From a checkpoint of a small transformer trained on Wikipedia: vocabulary 8192.
Each number is 500 + 25 x the weight over its row's rms, rounded and kept within 0 to 999. Layers, rows and columns count from 0. Numbers have three digits each. The size before them is the row's rms in percent of the matrix's.

# layer 4 MLP up, 512x192, rms 0.218, rows 252-285, columns 0-191
087:489482454515522496500529523517483487481489508531527515511518499493535502513521480474500517528438498491509511503514517476532471546487501521436501537482498485480499459494468517510511496477512490502467514465484472532495487521498507548540490562448456533507455496486529495458471492497464537509536487504501498510500480481560519529515499529542486516504528479514449519468491477450486481497501471536495529558462479484464485496504487502497497550508515492513501483492479524483440544494471472497504503514550445477483518512505486468510468519528477497483506493499470482527515522531548468511
084:494494467529526536513479548531533488488508433510464557476507505520449544512497487486513511502504521503499534485522516535519458532494519499457527498487504504541486524484546527478483520505485508505514506471485489472460489536534501474522490522491480488463484448499532482526511515540565478500515511499513477478486489474527515536461526504527472541501513513499471510500507536477489502472472509492445539500508512507526519532525458466446444456509468514512511544495499476514500489512524500512531520518454515512475541506485493514526461524519526467503504523489477531491489485476546488492
102:531479517535465524539505491473509525507500493496540501517467493487491496530500481476485481441478514477547513457565500522509478492561540512506472494548515536510460482481523530513517492472504479505522520513509477460539499473473531502504466526540491484510478501518494504462470541519484496490452459505492526556530489494506510468495468502484511572491484441528492488474491483515462469496493472501488487537465497489510518514487445491503500501478436487518459501507544505515496501469478534496519464502505524515458501544478483475484491500495481531472492523489506518483515512486504453471
106:485486502451572490454538507509497515498534482480506513521475517479447466500516506487486505504459481503502516518458501448521482494463501503504530541493498495512520432506501474531516470450535455493556530521470503483486448504519478523485491493471497497520513525487516459526480504469494488531476505498491494492471483474523493480499481468493445523525493477532525489516521511489493534477476534478502461446477530487489503489504459489487473497506480480490520566494488507492529487519524487475483515515489488445488509478540490528487472511456496462501504435470519496453527476521515525488
101:519538519534485515508496494490493486471506471501495537507505532478515510528512478487499459502510498446574469496531514477511538507499470500514508486465543504515470480450513547499484458469506514468529567513505561453527503446470496493489499512499504450524497534453524485471499510489482488486478524500511461531512497514482501480514473491520515500475506465477427487508522528507473477486514523471457509526488483474494492549524483492505521458507436500464520512483500467510522498518481499498447506479460502498491515502530483465508498482464465510460497534522481543500479518493486485515
111:512512495512532494504505511515509481478497511525535482511560511492519460515479516516510477505483505509522479473466498510527571511497512513508486493515531529463506504474502502474498508467484486509488475520485538468511498468550487489517534522484532512534446471473548476492488480496527486458517452515519433478530463495452438531484499561512496484542479470487466517483483531514508516518475433516485510502473477510436494512507549488511495490486499504530507510500479505475495512501458496506500476513506512505514542515516529488514543512505453510514511490514481484540523443479530468547
101:517517533482548502459557487474489489491503513486450472471470511492520509484504481521491550473504505482511486516524514519419491487507485493498491487501474483488527489480519495495475505433508537519474491481533518508473558470473444515516568444503511487511482517522496549496496477463461538503493513494475490511513526489506481530477503510507525512474507508458498479485510461477505466498460520479508505458516526497545506513475524506526550483527506474484458516482499534478556475510479518504510504504493486477503535504524517450488502492479469500579473491503516485541523498490511493503
100:498552503488498494505491531527476497494476498497477519444465501501455520508497488492475475505524506509515484518505491460483477492525549532522505519485517557531527454527507463510520490509495460513507527458484477464473518520475453529468497518458492504411457483478496527478490495523519525538482471489480552548483491482513458510501477542484518523492499528550476442495482499528479513498494476503454548512477502493548479498463482471452517467468519480472514500486514485516481487501477519547483514529510485506513486475492495509491450477501476505515505461528498532496514508521515511526
103:481498541480490500496495501524480508546544504520530512480491487488478541524529504492505458449511498509539488463501493498499514496526454482539513466510472483492478475481517516543493476509440487478523558550498447519479496503525488540507506482516521453494534501483510502561494529494489499462500476518489558508514474530509529495507499474559494514466500512502449463514496457490481517471552509505485522485436509452497516534507449496475531481503452468506486510519521485486534479505495482518493500475493517524487514484464515461497526538506488537520459519474516482460500513505509521486
097:487535468469505493483522483481507480451487469511529520529514537498458510476519503532492494475469519519482525541517509521504490508510498495543492495527515492494487501488456511502483476476540473513463443473510528489499525472480511507496528473508463554530517502514523502462477478480501498497517507486504485481534511529503472502520465505452489442423519511527484492464448451489481520484490510532555514515489514530510511504481471497510469511501479470514503546538478495453541506468490447499519512508506495500474505505494447473531503538499524473476506525488548494448500459531479500455
105:477466492532504442477550500442555517532474501489473458470480485499514505502502455462485540530521460501503516481482484482477487478482526494514491551463478498523513500521514511528495502537504486532471510507543480491471500493504467503503466508516495492520505450460517493493503470494473543496496524465527500477494483545552511488528508501518473506486473488529483506514483529523509520463507521506481503507473509509524471488479496518503519494552503519531429485502465529510495494505457538489521483498493520493489497505454504493455517493475461480493551539489454511500481450542462440478
094:508506516510482493474550472534477521483489513532508522467463482442499506520571468539529503494521528518495504505467495487470502462550465509510506499519497548478484467520482525493478535512493485538505452494490480558533474471524472504479484485482495514524512528474499524499476505472517558494499492503537537458494473502468574550499487491482539507473465514521495475464463491506506458506502514478488509521505547506474526513496508477480517502517523472479507462518511478502554535505469477506470469496554488489541514500515499465492475456500477526485475488485501469504502492479526530498
085:482524509507520517503540462465488521532518509520538451485508517482484489503539539502483484474531499505480486506481512468474502494514496535495453493509498512485497477528520518507516550491495520442545496507520477524491575485526534524517531519476547508551527512533511524490556508510498490460524494519551472514558474484475459478524471523521479506506544477461537491492506517500492467476519469522530466511507484500520499488482494464492522507511503459491466504493488537521468474498478529526511512469498470507470466493467505468456463482543501515518516485522522543486488542522514526537
106:527511492484470505509500486519469489481566541525541485515506514497476529487515495554477466474521500500492492499519504524495513521447494483485495536485476493473470500472496477505528518496490525541498553491484478516520499514521465510488502463521507494500538488506506491504508485494458457495461480517485517520486509504462478467494511529488483532514484512478444522492542487530508497495511554497491492557466458512490496501432485501485467530482476514451501506515521520503498435521523528483527463481506554555520455474497485518466560472502479482500528465462466468496469496524534518482
095:518501496486506516463497577496475530506509509480460462538547478507508524490499425500491515549509460490466501539517535539484515496537461488499473516523507477529492497523469474490532481512490510451466511483527498512456486518495484502495507452462511531480539504482520509469473519529511489508498512546472556462536480520521496525455507491477470482497471498473495510500519462483551512491528525496499535498494495501513523542489509492495497479494521467534510528525503514460459501459542493506491484472479505510475492539535493492522463500474511518469484497504506496459502577497485464511
106:493517523496492541542515539523510494495529432494505497471462529489501553492478492469508463490478520523509581494517500484491508490491527501485447505481504494482472466541501456518451500493438487536470497475530515473519479456534455497516555491489523508500494506473519493522512472483475522463497504480463500503487471535482532500535469476493497502487551521552524505471468508471519516500531530508472513476504476510525522483480470513493499476487527456508484479508455509497478478467539524547472515480519501503493468499507490523465512498522487480494511507473522485526469514504550510550
087:513465534491476484471478538503506465486487532539484523415526529519512501476485500564503526497467502488487465497512487527498463518474524530541555507501508516425446484507462537504480467503489479504508496492477478500500523437471492518498508471504484514488506489508539498487512476459523531524465502449522497469520467471489469485504476491525488453467512535481495486514541476522499519491512514509488498509471488526477480541475451491544521492494497504494539493494516477433528487512516492507486449489489465518483519460519496495482493548510472521508461510475482503491498500504477498492
103:493515502510520535517488521513506494503496494510492486508529511516461484493509511469494511462506483510473464499534474496464521465486576479505515522465480493522438525515496493475516533534450483542524502478472445542522559524499550470482507491458509464477515494538517464483495499527503470498552472456460474498536470475483509471516489524473505543511526538507501529480528473493506491502494530503506518499497498512477516504481472498517471505468507479500501516500503550501510535521489505518527532461420470508534460551541509552516497510502495519504476516490493530521511524464495511507
104:517463495503492498516465502552491525493518533489518494520472453528522501488515492477495500531507514488542503506493537518471476501519460475510489506488467535484496507554465490501490508405530536478450523466480506537476484494545485501504535528476513471478486508515543488512542478495506491501525461470503511521474507451508507483473530486484503493483490459456475513526454518530505536432490533511516494496487464531493515501485497491490542514497510428488472487489491490511501502515491465521469516438536525511511531474515536460492487527498512466480504499515499497523536501532512503455
101:516515453532539482515529446506515566477490463499522510514488494498468478510503495486504519530482508543490508516551465497481505498480480487504502466541460494457480461503460441465524498490502553502477521486513481536449516537486458504491505497528508487517506502519513503465480514501467518502525507456459480456473496506495510517514449520539494460456463513524520551503481490553483449465492506493468491492491477507471473460496481456522499479525499485518482513498522506476509527515464453499493507492489483485496499525462508495460535458508506495526479519511529507509515550493543479502
107:527517482523532526523491446509503521488460495463530453461491506498448515500518457521479470500502536512453470464459505514523512510483504491506458503512516490477488523535498481484549482513504489512515515501492529488477517498479478476527531508521439532491524511524459506501512513483515506489533477525505537430473514486506478460488505525532502502479476544456514501509514512467513514480516511491523524458531452487526544516501488472509509485525520549517521488497508487516474522497520537457502537495549486489510527460476501488503471507538519482540502532558539560507494544508484505501
099:537487508512523511470535494495516506531517468481501522506483480520494509504479500475503501515498524508531531541520516495484543458519534445520496510514457473492497502553484525502476500508507478488540513503508494515547543514511465488505471500475542458492484502511517507481522526518484492507515470497514460464496498495512538552497501461458464592461519497535534496468427527492472497543545476468465478519523528495495540510524529470501488479502476529496490446501481516468462517520517508507468509488542482501507492503521506502497520441470490476482531471470522521490531476502508488525
091:461502516509520501485470463525540466470512502505483511498504509485506529494497485511545467467510531483511477446498503469513467518516559474494452480531503517535475497520478502536511531508500519531498479467515475530495468466494501505522522511457481569485460495513492470537493547518513497467510523473524527471465526476469508498457491455480489513470515526476570528483525549500464547524476485519534500513479483502523440539538492509520505469509495487510536491499527505524503504487489489476477521466482473483494540542523514482528468516516521500512519467500469491513506466478500538526
100:487436475534527512485512486519495522510516505521504465500515469504481483502510516530471541513496477498519479509461525421489497506487524444498500475494503487487537522495500504542507508486461485476505471485490525501507501504488474468497504443451495524514479499504481464520451500452454501481523521497474462515493490469460505503453510498498448526524481519492528489496504477482494533543460535554507491491489466430514528510520514525479505510481524480493509509538542543522562500467475475466506493498514505532484557481502527479513465488486509492499466464471463508503506456478505495500
096:509518457516466507499537502467556520447491494500473500535550536496492503490469445485472518494489472455509542472529520527478496485533495512546472483501484488524481534491525502490483529493489459516473558500521530497520469502495490524520502475472483544473503492535548530492509472520538513496513503509509510506494515487488475489500510510458528483551555474504477510547494485509487485455488497511528521461470485455523490521528526500513488530483486463525473520521516468525540488481508519525546482531516502548514508535469517487502502552504517505473489486545514495490500479515514509569
099:514494508501489492482484533521471481501530563523508509528510494512498522479525503487525512488467496490498509494520494566512504530521502499503497502505480546494521520505489491479533489483584476498460534459485493512425502510510450489525459523486486458528506502481499510434472505542549516470476519480547514501487514482518523504488437497476509482544529496537544509539506474539520463533502515489531470522512508502517475530517485524464491463495514507468461528488525492503486497516450516471530513492511505487502534461481499511506519465490462499482521503491538528520490448505489494535
101:476552510513519477471513483493461457480486501511461543483437489487521484477474502527508508501494481556517486547503483520545512494517460514468458469506496465538490513490502466496512482497480484495502535517497507487528480512463528506511506502454492497507504500525533523477472510492511487495474489506515503554475549499540505511545482531508498473511495495541489495511516473524525506511472468503528512503496497490500504462526495544541546515461548527452536477515542499507511480521428479525480499476555511457505542500548459517501474519517475512500469516519549493505478503506543520498
109:510498479455482488512483492529500539507471493460480454485473497468492544511525510504479512471520501467514504509481503456478485461478517481509466521516520490500508475489476484544516493458493494483503485486481498504478475489504489528499519451494517477453470549491478477519494531522462487484486488498496481486506507498507480491502517484489504490479487520455453487474516448511491527517515482510526548492483471483538477529500406503510495501505541459531510504477456519526496493461483492486502476529492564433492465484540452489443557488519482511500545501540498534494528533526508502513
099:525512495492514491494477494483551455514499446479514483488506513470519502477511495480512436530501467511505488502512470497517514472464514486524510479475511466507496530531501517538486500503520523500492519490508514482525531487492474534482503526464509502524523473501559475508513492498523520466493518458492524467511451514544560562519520568512464527494495488515432499479486527467487475488519474513514484472469435486529491515495486494497468494477490525519517517526514511504502509463479512528532509516528543502529554527495491537495463479493550453480482480484522508502477449473509534468
108:527542513497492509519496521529463504489532486491502469510524487530497529464524529491498506470475556505525539504485465515497488487470498492520534506518504547528483529461496485518492532513457498488472474505486490493511518502509522483524532483491504499476522500461532457481537506518508511472517497474525516498526498501479521496546503473501545455508538517549507527461455460545513521491464439453446502471485470465507477501487472513556532491516463567535488513507500516478469512485537475509526511492486531550490514526472493512536471464503487507488483467542484512525524535502514480488
097:464503508521547485526505478526502522463451481511507518531495535487514499530512508476521511507467471503482502510493518548501449471488491484472516506492523523470520468507466522485491505468465514502536501508520517499473475438459472524539505485479440511519487499492524476470445498547503453496487537486479448549500496486500464502524526508500502522525470515521534549481474542482484497494467509522493489542518519507493497497471479494474527521559455469513517515474497485507492487511514461497509475525532522469498485518522484494521492491507552524514461521483498453526471509460541455541
096:516476483470544450507514479529483478490487506493489498510507495537483514519473563485516517495503428548545481509493495478518535506491514484512503498488484485455470501504527481484516550498454548499477511489459520503502497458516510479486523517515527463520489521528527533476514539504484539471499518542525519455469488494499489502499527477538487506511511505456505507501515479500492512523501487499545488509507487463491453504486477535530519500502482458444498527505573520545517499472453560499504490518506475535500486534539450530538487490522503525509483458530476483501507518486454504489
107:497502511509432487471491476508538478490538509467481504511513485507526474480483479459479493488464502526525485466520525505474489508495483488534503478478539512507488499478527480499521484519565464511557507539481533523489546490480506508491521481533447508476503479492513489544528502497492529458508531480498506515488502462481462539534480557538492453482518527495496480499492484518514491553446501500490514530493509468485514544460493511518536447528469528469493461492470474488488525497468522526454487504491467502504513477527467554434530490467510482517479506496501507524476519496501484482
094:479513482517487527500526525494538518520486508470468537537490499536482457507493530524481466487508489520486521530474517517516499469471463467469509556468502480494505476549472527469523505495472532436471487509496487510469512486517466524482470474501492469479491546478457453503509510529525488529517485498476508554508506506508486527533500468470456461512514502501533538520485502502468480490468499526504541499521531549515507530505499479508480505517477509513504495523454529541506498484493505471483481434513472521501471467483420513489511457519491535478481521526493488499513529509558484511